Weights of a small transformer language model.
Size: 11 layers, 5 heads of 64, 16.1M parameters.
Architecture: rotary positions, no biases in attention or MLP, untied embeddings.
Training: a variant of SOAP for these matrices, 360M tokens, 2749 steps.
Each number is 500 + 40 x the weight over its row's rms, rounded and kept within 0 to 999. Layers, rows and columns count from 0. Numbers have three digits each. The size before them is the row's rms in percent of the matrix's.

# v: layer 8 attention value, 320x320, rms 0.0932, rows 220-305, columns 40-79
# o: layer 8 attention output (transposed), 320x320, rms 0.0866, rows 220-305, columns 40-79
# q: layer 8 attention query, 320x320, rms 0.0778, rows 256-319, columns 40-79
# k: layer 8 attention key, 320x320, rms 0.0787, rows 256-319, columns 40-79
v220 082:520490507511489499482504479470519493530553534492531493457482500546488435513514575498461504550442496475445475469475522459
o220 087:450492448542462481485474469504513512481476504524513519497537492449478535456506520468503501529491532496471527486530428463
v221 090:582587553534529477492539495524529500443438465528489491463520514562548481514508530528519541572495474504489501476449501472
o221 092:500516493443474504446508505535451507542596571524602508490489477442455487504473466521497475504471497549457502419464527546
v222 081:513506515482496529537580526471539518482490467489526500563513537487521576430497496422485584500511514575528529508480512497
o222 083:454460528480515463493489471488515514408464468559479534427578525528528445556502518547562500516556574435507475525500556444
v223 089:489556389545509533500514481427464484481484429531539485466526500527496524519476525558531526502471487483488549462429477451
o223 095:533479582533444497506534542507534474454508482464496542535529473493534491416461481391557438454506560465517456540507495544
v224 080:467456501505512475527485495524482512523488474523515492493487452499576522449542480429510438421455537567534486593579517446
o224 082:504604559403562543508504504485459528438521479463490513415561482486490498517501477471576539549474499519507493477463486496
v225 088:457530515532464456492509494489449541445513495578501510491480520567504518515506527537503520478499423463562461538505451525
o225 089:539520479453543502474438557472526475594505477491456487502438494457534466491474474510516546539437527633450533468509499498
v226 082:508517536509535512476504540528480474468590501451473455431483475539508482550555489494488420576478468533547500547500437534
o226 085:520493510440442439535601454475463510538464531520549467492455494463470538487469483411507592470539569440500497442458548473
v227 091:458461492463534422568510500473460510593461467460491531482519425502475488474525542462488469512516512501417535517505595613
o227 093:536474550408473521490464493551500525494544528446479534396458502504513523556484450521434503512525480549551472549469447399
v228 084:493474463434487537473535483514554519422465493477567540506552465535592556485505499569481516461466438473513463438498489481
o228 089:524534526534506445531430507538480510559461500533458434539533575475460438525595538511516484517474564495525507523466560483
v229 089:538489481484466466534477516464541549542495476549567513561555535389482417468418503453481487480466493461494510545481505533
o229 086:468527495500553538493483540564584446483517472529490446553486407515539542517507546524528418569459539468508511478528440523
v230 082:500504513516458465445461561491607519533554490508523456451489485489424472495515581432550502465486495453492486480393478480
o230 088:542472555454547504544560466471488499467438475502524441532449508471549481453446447534502509532504448511547482464583526465
v231 086:555457475549478507500497544451551463524501537423491505464532537537490507510499532548513472497516556484540526557541496526
o231 091:468452556500468453499577593595442561485459435517466549569439514513509491493530523484486551518529439512532534526526509517
v232 085:487498537494504468563528511507489535436553552470530478531516517553452563491578545495458519525583481550435490459509525466
o232 085:496459516481527516503530466482524482485489480469483452445538454454626441533466484493551511496532447532474543482464470560
v233 088:507525530525513535451482513528569569487483459535521491494455463514549491534444496446548528471446535548494491492496495602
o233 087:523536511429478478510472530543458478467425557469538454530549473496492546516523477522527487552594473509473560492470482461
v234 088:462465491487543392582490498566525509484558488528482389500466496529525533464551518525511525489530464551514553473494569498
o234 092:419540495517479434441544474425509461578483515453577549486572479500493508541462507503501557490491493533461479493470428470
v235 088:456563470551522523587476471455461539516437452580482497485429526478483465470492537475481454537560508479431492480499451508
o235 088:522496488460448520482546529581510534524525488510473467496485495562527419528495471545519531551530449464561499532484580454
v236 084:434477502469482505504473434498465446495457553462489544467479570528535483467493473484418526445456501507573494515417455480
o236 086:581552539484407471457508534544461565523544434573442445513544475454525486477407496512521436563505530551458495534519525588
v237 086:520447450508469552542454447562398564516475496537472475526525531536502433477536492489529508504445499462491488560504482457
o237 088:467528479552509523522481515463550474460451500483495480506478441489525558507519443540516549495475526474492413495476483472
v238 085:521498477559534479516456508526443489489453577532554445459517460466477522515475531515517465459483611459506493490542465472
o238 089:532496512473442504506488574511510485515505510495404494501523483497571439469509501481472535459530530496480508512460540484
v239 084:523502466550525483548509528490530489447574584426465469537540506507503516577505499559466451492451490429515470468485513452
o239 083:500498498458514519477520488526477514482453445483493463452510515508481496436485483461560522482526541582517446503521574536
v240 086:461508490426470508465477461493560496576534459539551497527549591516522502530465510536501496550522434524559430607542518509
o240 090:491529493513508510435544516547483545436470537564481557527483556478394512480503491529470563408489512464475605454528543539
v241 088:466508451495521536530427469554508546494497570480541504567547539520454424512546541513538453495418474581482482451470490510
o241 094:503490531496425447497556522537503493495471533518447621471467540441522495480488484518458562522482575509513475560469463555
v242 080:524503481457639518506613493464480525472488479539504474503555538512445446427587414437546431444563569492544514530526502571
o242 089:514515464504455597503410521491491528515504502511500538442475517472424503543464476507439515466512485465455477440552416473
v243 086:531477471477546541489519447480539464487594460469482520452514529533446521531468454582535502531510528495485423493513491526
o243 089:457512480565483482491513542514522561520526526508455495557488523452518512443523592444501488487504504487504525518466563495
v244 087:448531490520485521454462496522471470573526501529501521486540464535470477494494454515423484533521581499496475350455512433
o244 090:539416480444471516517460493456532533505464546525461504453508540507490555553501569494595485488490520532509560494461501498
v245 080:474529487443525506462541508469498462528483531504480545434509570497505516476509531506460512458440504533488452461538452505
o245 086:435486497491411499523483490537520512498478492493490435487527550530537492482528464545444523547463469470510600566483596469
v246 087:477501540473469480483498455525578518499465465444525520471470514496454529503529482475503481488429467499542560531509554527
o246 090:468497421546570496533497477488425500468594573495496418510518450494520468540475520507501506523535512525493479512494452428
v247 084:431456555507501544473470442491461537512507485524545418494457473497476536590506510521483551508500441499518491573496526473
o247 085:603514498480494442570532521468581416542519537485539560588521468497508540451452570465493510523499521527487472454503506520
v248 081:490470555468472510533499504516478542485510474466471541504478573504480504474542540465501454481489479513493593550523458513
o248 084:461498488461516523506516539476490495486442491551480537414451392495472430532425402438407521469427525482524467455438550493
v249 084:478473489530481449519488496528533537556483504573484427489508481561506528571509453501527518515482560461486465596524527526
o249 087:495523516508554503449498482525466496431494509556480453549472523505548504496544540555488521490463451565465502444462539500
v250 084:526526539546548467511514545450547479491471498538452575446475506512470479406506493500606496436503515549558503504501492472
o250 089:471505473491480537486473486469536531470533435511546474494517428419559460551531512445377501559533542429532533538533503445
v251 082:579519495486481464487510499459421453535453503504477582515469514520521536551543501543551508445500514478534526600511449521
o251 089:503487464480453521498535587496477561506538477466524424482542466487477477516526567532480465503475496450574500397589468512
v252 084:521418505512514480527459544491484536535408488480448492487462501472507460494542534516532454500489544511477531521445492504
o252 085:464545535505517555466501422510474434477602504554523568503507497559502489584460458472493550493475510531536461489545494508
v253 086:548517435495451459564465553531576548508477479469512447482526506442443473478524529591505521494474538540503469595560483460
o253 089:436491521512504558410526476561446533542506496425486480432510485563490495534490494499546531525479545467504553410470489553
v254 083:463493508563542527503496535493471449522519596522510485500447472542481473465469497471540440550581544535506438498477464492
o254 084:501530448508501460468522478436530475523461415518544521497574476457550521491429496533500480446455477509486592472482538505
v255 087:546498547490538509575417511540517454565526411555468557491394513579516454487459561541437533503506496489530456564513459569
o255 091:450499532546522585471556498514486619545502578481567433537569515443514547508501517495543495541570507500476462471544493414
q256 088:497481464558486481541482572466501395487460562493515398544554502521477494513453476487493446459538533573487479499566426501
k256 080:514514545508482516411515510457473466520542533536452476495514443501470491435567509499537465489536507473512577481473546478
q257 084:464509459446464479504443519468499539487452487440538524494550487494469510496542468560500462493484498511498501516541463546
k257 092:497440500519485477484452515454511496463522509542516548482507516489529547554492513568449573533486516481420562544464513506
q258 090:515516484473511544441523474512495586393442556557561501430396494582456471529487526511403519499581472495494452551460492531
k258 081:505522485492502549488460515498543478445495498499432500541486512470486494596554515494513493492502462498483483495506464572
q259 083:561487464518508548490530499506479481556553471558520547457587504470532504515494488535480526516513466486521472474464498433
k259 090:494458534521468515559420530437491539472540499540465463520473536568483435473514501444496444542559378470518525553478488517
q260 083:523533521506556504473497480542563487413428491487405480412457479497531542565573455557529450505565565474478528488477503478
k260 092:454465467490492482545515504494463494523481449447488481503518498544484522451480439504375517520498526484504521487551499492
q261 096:549476514484531529486490532531522409532459516432440521537490551507538439485477429550499428472452522520507441526446475480
k261 089:512450480412496486561480538527578510530516422456547502511531499515520468510488463501452471509556501449536525507498473510
q262 093:491566447536486492561496505485497485599576478496525455555496455452522433521424460510568559499513463557433550511548437580
k262 097:501479532455473500503424505439485538497522384545479515560449436490555532533536526501498517469480553483523503537505464510
q263 094:589516439478500528510474463506487527564522489582524524569484535560457510465435534487529541494497494496471540420472565547
k263 096:469477478436533494526511494464449527573455466521489480553507477462593481528473501485467513514547547476456503514575441525
q264 094:462536548506588564451493541513458473487526470503496446476540490517506508583457526555444481548527578483576427527498487449
k264 095:524487495564497503424545542493531454536485461414496536497527609469451427491484495480499469516492460535528589589491489484
q265 095:515475489478405505520543476495482498477503549456472470529504479517536488455508466573458438558440490487530492582476542537
k265 102:554447550424514552460529449469515550532492512519452492535490467513534515534547536571453455549506503505451510489538556512
q266 091:466490512487519599547494460473465488494468506501502481462463470479470461506517537493475495548483526496487546485451596483
k266 088:499478437497456433527496511498545595443482501576525528489483495517508461493475576573473493505449447623463434487533540497
q267 096:471449453493431460589465600524499474514454440512429510524501515588562475439391523525515502505464480501509517558540537474
k267 087:545496479472527527582550575510514481482571495566555509462434470503535553497504527523543439436438475487522581481495477504
q268 098:457500558450470467473470510528472513476522543432509504476522495530478541564553455405554489501528555486517495589430482475
k268 090:508547540508538488450513495445495537494497596458525514501492477501547482494495449435472563599541489572473437518496519535
q269 095:534458546544468499538462467502525597431507494475512435505451502469478452471480523562523509480490435453523456514479499488
k269 097:555506545476500461446549541479510549483511511543505527487565480494576563512457430537442578539462508527485553507469481528
q270 102:500467599561517508469489489423434506453503543464435506537533536490472515517485456519472485442535451527511472494498534519
k270 096:589535566556439578477489499445525484517494541505477472509442507508449469548531475565467535524461471501551541419497465507
q271 107:484482556480501568538431515481530540508538511544521430481511504450477498476483483444518500511430531497468560516531486483
k271 103:580502444535471525420483533529468493475475513418552525539529534497487422551527449547486526465505544463504531520486491493
q272 101:502409476552537426524482491445507492498518488529469452535537495420515488458557537468450451510458507456498462464515487499
k272 097:462499440526489445517486492423588465459419475520522441482489481514508490482536446532512408488470430485471538513499520433
q273 107:543495493505509461485522525498497473480450484493559518566530464480477535460484545543527519509440477453438509469506497511
k273 099:543485407513532482496468473529537518531533529508497471511553505531485553523527451539538508470478444529464448430497534419
q274 104:487451531426549429480531607492460441483577540447493483507541416479577537466519492511485496596553523513537501506489455456
k274 102:443532458517526499469487533522530489493485455508481540462500505527458464511544490500577429513518476471522529491483478501
q275 104:511568525570391523542523530457521461518532436447534524398529464505519504498512599532556585539550485492517524475477558560
k275 101:423558491550449486502433466544509493532442459492508506465573510530435541506483582506545524541558559425510443514456493538
q276 096:485529570488519477483514496536530480513499471538570578518528518439477504491500516511489577508529503445559423465521500427
k276 104:524500483500495494480529477476593484537546431525498514510528509482516570474501605479479526490476521438454486475517513507
q277 105:535519496507489546508464490466461540465539483430490503509440476503495473539555450501547499561471529467498482500497498557
k277 097:460567510467507483484525509483545495548485466495522566515541464444541514535424482521504512423431544543516464408472448498
q278 112:455479592520532483409514507514475560615531518413511469519518487456466484567507533566504534472517518524485477473590530419
k278 101:576460488499555432556484470478456515567474471522480506501555498518448459578444481515508504543475456444482527450522510451
q279 108:507520483487441515496519538472536521454483551568525582492451575447492515558536445532475559413428462496530560521491558542
k279 098:464499500447476423455523554518569441517586521484524578478472523491521525436537471474469538495533503438507482518531526511
q280 106:469377508533482514596477494529504508527490512537465467508513513547456437521476493440474519510494503503580510528479461468
k280 108:536452450539507489540505511486532556542445505549532526512435521498496546494516482411471481500503511568479492551552353511
q281 105:526543473469477507521514472564541458547510418527572478527484565467567485544542465450493460488480526527565431471485470479
k281 105:509563479552485457527541480503480478527488476552529490490541535517505469523589516571435519506559434487517490447475459492
q282 101:551445484570509475571498585433488552544554531521500580579551496491520513488500459444518566513507526472503492509447470444
k282 093:557497495517556479484501554477534429489536525526497511568481461452531479463519502396469570522509539441557449521472485407
q283 106:462516521475455516466532490455465479517543500518483559437459566489464467456511455502516455558552528514535473599559548499
k283 103:507437507486477463496545479437462528531500544478515617419502534482498476511509554517529428402419507500537511518520506488
q284 114:474506506527496451485428548520510486515451566430572482540523491484577542536481471517496511520547507523470479490514515564
k284 103:486574470474499518463490533474473470548484573452449519509489460470517474601482460472442565491509507477469556402440552521
q285 110:472456478456572526495563480494538567485467520551494534459496477487528499546557513500490575524481519521509458544453560454
k285 102:550462506492496525442468503469501463462517510486507509512464447497568526456472484501459489476430440482516487572527491503
q286 114:559507496554477482525481519512455428488514515444539471487511509514500496500507494535409459566504438555498460509533535498
k286 102:484508547542563568508502570460491495492476396536479523467453402470452517503540484479466548476526496500410446460534491490
q287 107:474472501533424516480508535532531499509524575486514461441504549613540464457501472451512522453582468483517524518525424539
k287 096:494541463461465538491491525528444490463494521560465456509488502452487463488524527470543546512574541560499545490513509528
q288 085:519609511457520451532518478526465553448509576453481438509490445535512492534496509540482498478431499476463499443524469506
k288 079:540541476442513488450564516537472480484506565512502582465523476481503532480475523503511493463495528502447430470468493443
q289 097:530451525472536515453484517503510500529455449498513483482417493509484488421536537446450422474529491537448481541517434499
k289 078:485468541503443448513490548500477501500442527505510481476505483558540520542437463506509515503461510533610451456499493553
q290 086:543470520523463495450495532466551483525519508510419541527484529514484468546455478471469545532549471433498417490493596501
k290 079:458506470451469517468544472505518540509507489500499449526530505437548446491478436489535473549502530520454478473527498494
q291 090:490461479451510427471523489498503486492474568488516514484515581518613522537510500523494499480440485525498515449531427536
k291 094:456506507586522466553498532444456455583498508530471492563526531487529497507466461552492534471451441474488515587552497554
q292 085:456514470505491458477521523514558489455482468453439507472464558509486494475497456544550480405552537463494534518515520534
k292 082:533429455541475481456529547507462486468467572494505520506546564409506421448508433499458453467454525528530504494508528515
q293 081:468435549579485477438435554504531494464476462512437475498490467484484517447582563531532434496534486522527530547544469507
k293 093:539490443492492548550522506522502492419518594493517480464572565532456475468564451478520452459494523536458528473541501450
q294 101:489525562469492486487502485484538462546444511449445436539523494547468495488560519548464462409488438487501547580529562413
k294 092:509500433521493481526450456549539596494464541474535453603539598515472521514447463514515490493481491483508547479586590485
q295 092:511476577524527575478471501477526495544461556528500473516450485480499527452513485403451481504450357535577467533479489440
k295 088:506429440503509501542519527510530573485539410479553512445438508449444421555538474448521524504429516489479540540474469397
q296 095:544563449479441492552522522458563579566528453490486544482405499512524494494458516505446540514485494461497486455541561568
k296 096:468590481502478529425506555473486534481558526550544548536485518527481466480479562539498587476486531430550454498538493479
q297 105:522470543501482504485444542502533459443465496520441506494502531488445483515499533499424466548517448503525537505509516505
k297 089:612588481467500567428514454504442558436544460520562482527534416516526492509501456538509469512503464538504504510495540511
q298 087:504542555493468518552504516512474453545518474484483455500420459499541467516476436461414562548523483509492495491476527535
k298 090:551504515458512525531527542510521435529440532481460453494547476509491508527533397486489448572526559536453533477522562511
q299 099:560438517553483451495473548476418509493510462452551491538475470528478534515509485479541470516539544493495536427521442500
k299 095:432520499542498487462473443491458442483525494492510516483519480526514453516507501499552517523453459592471557497501487470
q300 100:462538506466534452551535525509530528541501501525523494481421486422508481542449550449554579498482494476499519391540540551
k300 099:491502462409552444482484430516551506548471415519547557510475432435539513525491488473556454432508492544480504527423413540
q301 102:498505483513464483550482514543510472472519415505520514528458531618487544483488517483561520422519447484544431543464448506
k301 101:508508545516543575499493468456552485525499503498507465437487515474452508538475467518514515533514517568491491544469516574
q302 101:465528527504441444479590515465513528531547501479479544503503469486513453542497498471469507471592548485518540543536489479
k302 102:509477541496465466535541501491491480486462420457493547527522507431523539522535511524482505434455459474461608457510523456
q303 105:492474533509477482554551524425482524525506521526402490463508546521468479490473483574514411447426464567507502524502503497
k303 103:548541445442472523587473469434513488518550529462473524446543497483492450403561522379466515489501500395461470519529516521
q304 103:517525431564536511487487491437496477500520462510502458478552514432460517576474468522599561483494415541489487422522538530
k304 098:541574439529541489590465502547554584539480487476544510399519457460453574515478513541550499499546528492493465486558496518
q305 097:494566530433453569545482460527520509462446525579488539527438568530507486476477437543549476431516535440497474512434486569
k305 098:574492465526476527531430420488438533456471500476489515450491554517433497475447471542544433463519484474464455480408519545
q306 112:538470521416482518534493524554465464570486481515498564520517526409528463490468515487543533576531579469503481516490493462
k306 101:508475518446440520519513459500492531559491456454456493497553487505441438479478545573509575450482530458425528537472496452
q307 105:571489457472513442523603482435528539442476478554493490481542583502440538519501493556571473460475503545440553534494536523
k307 099:490479552571519509486480500445535453531504520452532503533513566508446513546566535485545452419463461497538470388419511467
q308 105:519486579531457588516503467448541495481443542589509426473483505498513481465499549527447492559529458476456566553527515424
k308 103:537515457484430501572527435504453552464526542504446509523525571531485508457520552518447470499506460479480514516457525513
q309 103:496411419507453482466478555467521444492482509542518539556535459471499518442494531527476477506525564542466505464523586469
k309 097:550473467429517479537525490482518499466522537514533488566455463497473533506535521473527500475507547535498534485532513565
q310 106:464491517527590458471532453462473411484517467397495473483491476517459565506515495489477511517559489495550519482528438460
k310 107:568503494508497469549564489453511503479528471530509523521530448504448469541486550413593522479544487483506489470548466540
q311 107:516513529488496493602495575513497486438481518564533484605580445479529534462505524467532486540501577523485526472467489456
k311 091:516462522487423512506482458474526481526516491473525536599486469526465533550562453537582445526495549483516503504520561520
q312 106:535419540474513423535524507507467499471477542490540588517467430524474530550474548450531436573490495416589475534493498437
k312 097:507436517460590470510544417428488521508519498495395511515503545507519487480460452506568458532500386496536446460452533571
q313 117:463564433531592522450533511556535558550537423492458539491460495510474480543541474488444509526555548460540456508431534607
k313 099:478499441537503490434559461522427496562494477512456478573502533548504471470550526479511484519472518472552477487556484485
q314 112:455555514551486588534477532535448502528526433519483523469531573516459569522496565477527503489545450507486475532491470427
k314 105:490467515551576485530536568523418551490488492574513498518507491485502525489575482466443482545540585466554520529492502504
q315 107:490487458464416484521534496483450556492487460504550482450469429605551628404506472517510463541549531580575474560512518465
k315 099:483504534496493490500487487510503509496465492518551532464522451501586488518492492446516493490518548542561428475514583516
q316 105:510488554536393584449550521466496529521496441493495461419508486546485511503467490524459485531437467580581503491536459512
k316 099:431468501485451538593480490467394504463504503534512521519530429466525498546480512541473533481500546470583472536536505521
q317 114:472597484562527541590494496454527480531503541600533502480529497472504461490461450459477467516495448472440592457494550586
k317 107:542517494428471500538537442471574454504557529475522522460478511466466452481525528523515424552469411536476478515523494552
q318 102:486555520512507437518471421499535509488484478555565550484524489447493540501504507500522506475513575539575528467570473493
k318 094:520498474456564488578524421455520579496442510609572508490505483491478501562480514500514567565462491412506436480498505526
q319 109:467519463482557525520545489447474439491482573471490562516452612516486475537425467469462546484529475527399500551451489452
k319 104:507459462499485567486526492496451406504479497403547542434494435582487507503544431440446483444480429492446442517488485503
v256 077:455504484445565468522458495489517467565532492584495552496573493490492461495509547482488429455510572515469492547438506563
o256 083:523543589425540500501497475497489492552513507456485447427431564527406556532548424497517497474411400505484555460506473513
v257 082:471481501518488493497486560514505569503461517455542526529521465533491502523528488474548581476542551473466454507490463499
o257 088:540467571551436473496523505465532497503515440513493557456494504399544523500520517526474458470471497502530457516537589525
v258 076:517529479480529524501474526598497495527505398508526564555434514511444561443528488481537464522556475492527435493529436492
o258 082:478495540465537479505506521449461516451528485515493484455555519516526482518423508556518514498473540501490578489455543480
v259 080:509526478465449502493508469465494555491579525477479513449535558497506494486483506513460484486515497557475491511527507514
o259 083:490481526457491523499527560499488491489424479493468557521447444559536526526530525542552544494511505529539541557452469498
v260 079:480578468511468479517478522463412508432467482527416429494493437439478543491468529448493440516474498484579469509461542459
o260 082:507514553554538578441533456496469524534531488507548515439483501536515476508493460522517485483528426445456512466501441501
v261 077:544564425504483519446519489487466436519531521421534501475461476562455521549547504512491497505553510425508509503586555507
o261 088:518435531471426527496492487511587518518419515543482445493460497469511484478483520491495530482460527558469511472496486487
v262 084:509509472467514505479476489530485505521472533466508516436560492386565466512415414572508550483493523515494425477504494505
o262 083:521503505519448471471548524517487536518507481569503498588396471551511477528572541452491458552456512521484493466544479527
v263 083:550491473513455467504562501494504499500542525479479511531443431458460428387504452449505470535483519523524521542528476533
o263 086:458471530462492569562511512452557528494418504523420488460490557570551574511507578546510476536538516455511593494532523510
v264 081:459513445546514486522485481560467513454498553531494538535478405452548500528447492468509512556545542447482476522602525506
o264 087:462494551459505493510526462498473444496520469556563435479514472487500500467477544529516455513462503545554514446396421423
v265 079:450544512546499451466540512457549496448407411514470518516560479583498534474564510485492448561449474476550540542492451558
o265 083:535523548498523582418469477507472466488520591474470449523506521402471445533524526498534562493487501529429489458533530455
v266 082:455555570477428531571450465547485491473525456439485522481452634509521457488533483499485559510566407525474438516503470590
o266 085:549475438467598404437534538515461540443534590520486466486499443506474497476458539532454519457454485489520490544516563468
v267 077:437510488565507491494493468550484502490577523531496480586588558515501490486486511470431497487553442509489452486497494553
o267 088:425448470420489523459567464487421506570452511436541501466451508561482558481518505531495532591467509503517522558532498454
v268 082:565495569503493559495480430469496502464482476518508526491556511418530489496481472460516520448539458522488398599566459471
o268 088:461540502491525446503494555463595459544494452486537478509496474473561480463556501564444441488506550510487552479447543544
v269 078:465420489540521486528464439457469455513581505395388454486531449528526532558542474553436472548450436499552500532504415488
o269 084:524515513484471467493536493541475466520504537469557540536494474501497556442555491519474489389507523516465491473535541499
v270 078:457566485499488450527497589480538444466491485486496449482586545475563474468502545532493521516483449468469472518482527529
o270 087:507463521477501583505387481472436531526546520547483508518490548535431534544466488469576443471592516583497506475466458519
v271 079:400566555489479494450513503486460490419535461505434542476498469495471559451501529477484539463484469541541489463491541550
o271 083:574428457542514462479531472456469478541479502509493474524475454476528506504457541541495507480496517382378476474528529419
v272 077:487504498452511578512515481519480528546502509515591528424499585497414494471540469476501517508549490454514522507536532467
o272 085:507510481486451530523541537516521487473470534463464473539494446522566507495533505465505445544462501566460533533414460488
v273 083:480521504512492534505508515498557537508513439514466465482587430450446539506522484503576519543544486455592521491504531500
o273 087:528507450526466466484528504488466397407520519490514481526468523431553571436484536462485446557489513556433458479532539488
v274 078:463452464461481461474445517519481447413498559510485409514515499493435467616514525533492453564496452479458522488505514402
o274 083:534576509499485508548515436489460510467521501516575618550469495513519497371471532478528489496502585469515451487516495495
v275 084:594482456542500549511474509537484492509500542555490467527426528551482517531498501451555518474539575393521487475511539486
o275 089:501446558507496563483449526533481504529511491462564487484499422509510536463489482496524463529510398533509543475539528567
v276 083:479459555464489486568519453525474584487521431478595464526490551497548510496496434578487472486521571567503522566505511489
o276 087:492464466506489415528491424576496495516480513521466569457455448527493548530527505554550559475477495452464498444462433520
v277 080:538463492549532524552539505457523465509471496456594520513507543623492542461464520548457496461467444507436484495529456538
o277 086:469525467441439492522511472535483550602535495480462481438498588466450442578569477465478473561465501493477499578445530500
v278 090:485529529430500535476497489437466522498503537456535496480577505575505529550438505505435560414461510550484476455475534474
o278 091:460484553524519418453551456541512430577449486474519499522515464476525517492498389505466503495489473481507449528499363516
v279 083:481514483543459465455482498513471416468545478435571478504480525478510443473466475465492477530523483538430504495522484470
o279 090:593536602502470512500428542521507517539483546514467529518524420474450439485506451494463433487456495425518542468486510488
v280 086:443567448541476491573429474516526501474500444579577483486560491479529457557493488479547519509519446557539488461436568487
o280 095:506489468486591483461594488493429480483581480433432531529452519524419527511484516491492436496535518429428501494492464479
v281 076:501512593467425422504544503539487507462472545507545484491503536505532524492513510515442578435491520515483545566512545430
o281 082:509522460521578438476461495429529441506593501485459504544535509522518503504505532486507430490541479496536478511516484517
v282 077:534474483570516519495478522521540542535520485557521483498487574501458495554505524527556526578476461532607425457487537468
o282 084:485562458459495482561515486510463474533525476438462500479464442464483517513562550490451528491481488503404465561501547544
v283 081:526556473522496536471514474506473561518493435529479457601566445548493577495514484528439503456471493484498494543423453546
o283 088:445496538518479463505410479437536548523480582436448508426496546516495471454530460531531439563567540520523551514537539564
v284 081:526501478525466541539506475510515509538417503447533443442473450460524567482437533475562462498476478511493461549492493494
o284 086:419477488512522521405507565513450469528497492503442509538492440519498438511523498513486451464480497529504483456494556539
v285 085:543486500526491480529600555527533491465479459541543477478523539526517459508513472491507494407443512532470602521543426522
o285 087:465465468480467506531413545492525614492476454483493546561490486523539505461425475486529510540535517572488458539498518515
v286 079:481520544517528552546423558573501545461537593482532469587533440550476511508547458580529533436487457514473523506371472530
o286 086:573556471513473467460582446504445496550535455519457532441438497522532482522447537470490446557508545455535482482536504423
v287 081:501492492463476480472409527453465506488485467537446483460512476433497531531503539521512499476416477525534610467462560572
o287 090:523506465505563527486598497543510501554495511512550539564457529533485508557487510500536500499517496422448424519524486486
v288 080:489503599486510499448502494521510514491462585526535484434543493438524434489438512495513494512530506588504554496510473505
o288 086:556474497382513511510553511505503516508525451477489567565531524505501576531523511488472531493556591376536434578526485464
v289 082:511476502445515549548465558530554492515503497525437558513537482543515609552505532495540614508489517493418533478485516509
o289 089:502515440584506527455585482403469466458545565517545469524508496515479448507520415568600465473467446516488540493502478497
v290 079:491472502467562486542484486533540514427556535535509512524525496532504450507496580624463553509477586487494570499499515542
o290 087:568520503507388531470514505491493474549484464549435464483509485542429554511481523444527447423530410443432465519426556469
v291 081:497537526445579546496481462533464473503470488497435473518509442472485466510501524493548506472473465445540513516486583499
o291 094:460468438537549465494513552461564528531512476500541471418491535507505506470456464497449506461505564434464575521511417488
v292 083:484576486503551449487507528509510481588490503455516496494486481523451508519525496465537539496545548488490478418535521443
o292 090:536547520488542535475506454543517528455521498509519530526551516497570389459466546536428430523425447504485455499454484528
v293 081:553508508502503469524565548503485438540556442553461439504446426468429497484546515528479536489513504475524548455489538479
o293 085:508473500438450479511439546485563498533475520490443547507503540458577428499339504425552495503505490491449469519575469478
v294 073:439489512532444457542499498551484550515468536432449530504519492497480528514446479476444472502544542518513461440507483475
o294 081:543544448495602483453542483515516497467527522516493467484482489487549544563532526491486462517435496496473505561494463520
v295 087:542469502486482517465519528552554484517484497456392532510480591466457536469519552490505487566501442448477504533517431590
o295 094:510562523555484517592516540437470558522488478553555527512535458486525502467469498492486495480462541524482502501551575491
v296 081:511504466462486585534522461498548495477470525523406538436493528486540444525506513487528541473456483517538474449553539521
o296 090:530484606547452557509474530475525491536540504529516387484567496435470494497523536551520548544567589499511566504491490439
v297 083:521475450414443603491453499552561509456417454514561449441505500482504545498467443460554497510529455504482540470448484529
o297 086:509521496482579497517510532420484482556515487473517530524496449489464444474512503500491566512525512552517498566543577505
v298 081:445433543503495531434489491450517498475465553400484560500424510523556431551454500485574492496479564505542435437468515530
o298 086:492490493526504510481512537499515496496547520482520479493550508478391571454490455495498470525537538564530498552497440459
v299 078:503602456500544571509403480500514516452497475538457505533558454506385500491495519518537485576552494477529463573448567440
o299 092:464499553470510422544538505524488475538437484521509526498457546491544453463558426530537483510470511578452490463534501533
v300 081:591561521484536521558499509521479511530515546512582523481543490536508579452511503503532505501531502532509463511557498458
o300 090:435516473498564567494507526529548560532496499483468467513389553538512455582514505525462398554460514538509554580480502539
v301 074:498503372502482512454476439508513532518500606502544443456548469525577517515496485478489500454473544482491513507453547455
o301 083:515532556569505489551495593513475507446490407552452559536480549516546474505516444543501428509481527460483477424540378471
v302 083:485464611467501465461499512474548535514492471501460574571477498498550468602501537488453433500488512536468551530435542522
o302 087:511460462541451580479522501437434503491533578493438388403538547511470482502524476576520498478531504413469464468518480493
v303 084:483477459465515576512528462511423461517452443476446508450532583551501468517466513520475528482495507545539455448498460460
o303 094:502517541586502451495504471505521536538505580513508466515534387448427525488516489508560502523489443507532439487518508536
v304 078:540576560518553529575484549468505479581524546511490471532534506522548478477529540496458524567504479507411543488481442584
o304 089:499446472485469615506470499488433551425498500484480566427471440513527521520437465515524475424470492497563473513573524507
v305 082:490506554518492534478547483489542529555554521505527566444591523521523471518497442434553521559528532543479404497487477475
o305 091:561527478538445567578491547536450508466481558519472439512421484590507500517495492577486555438499465527508530469522499555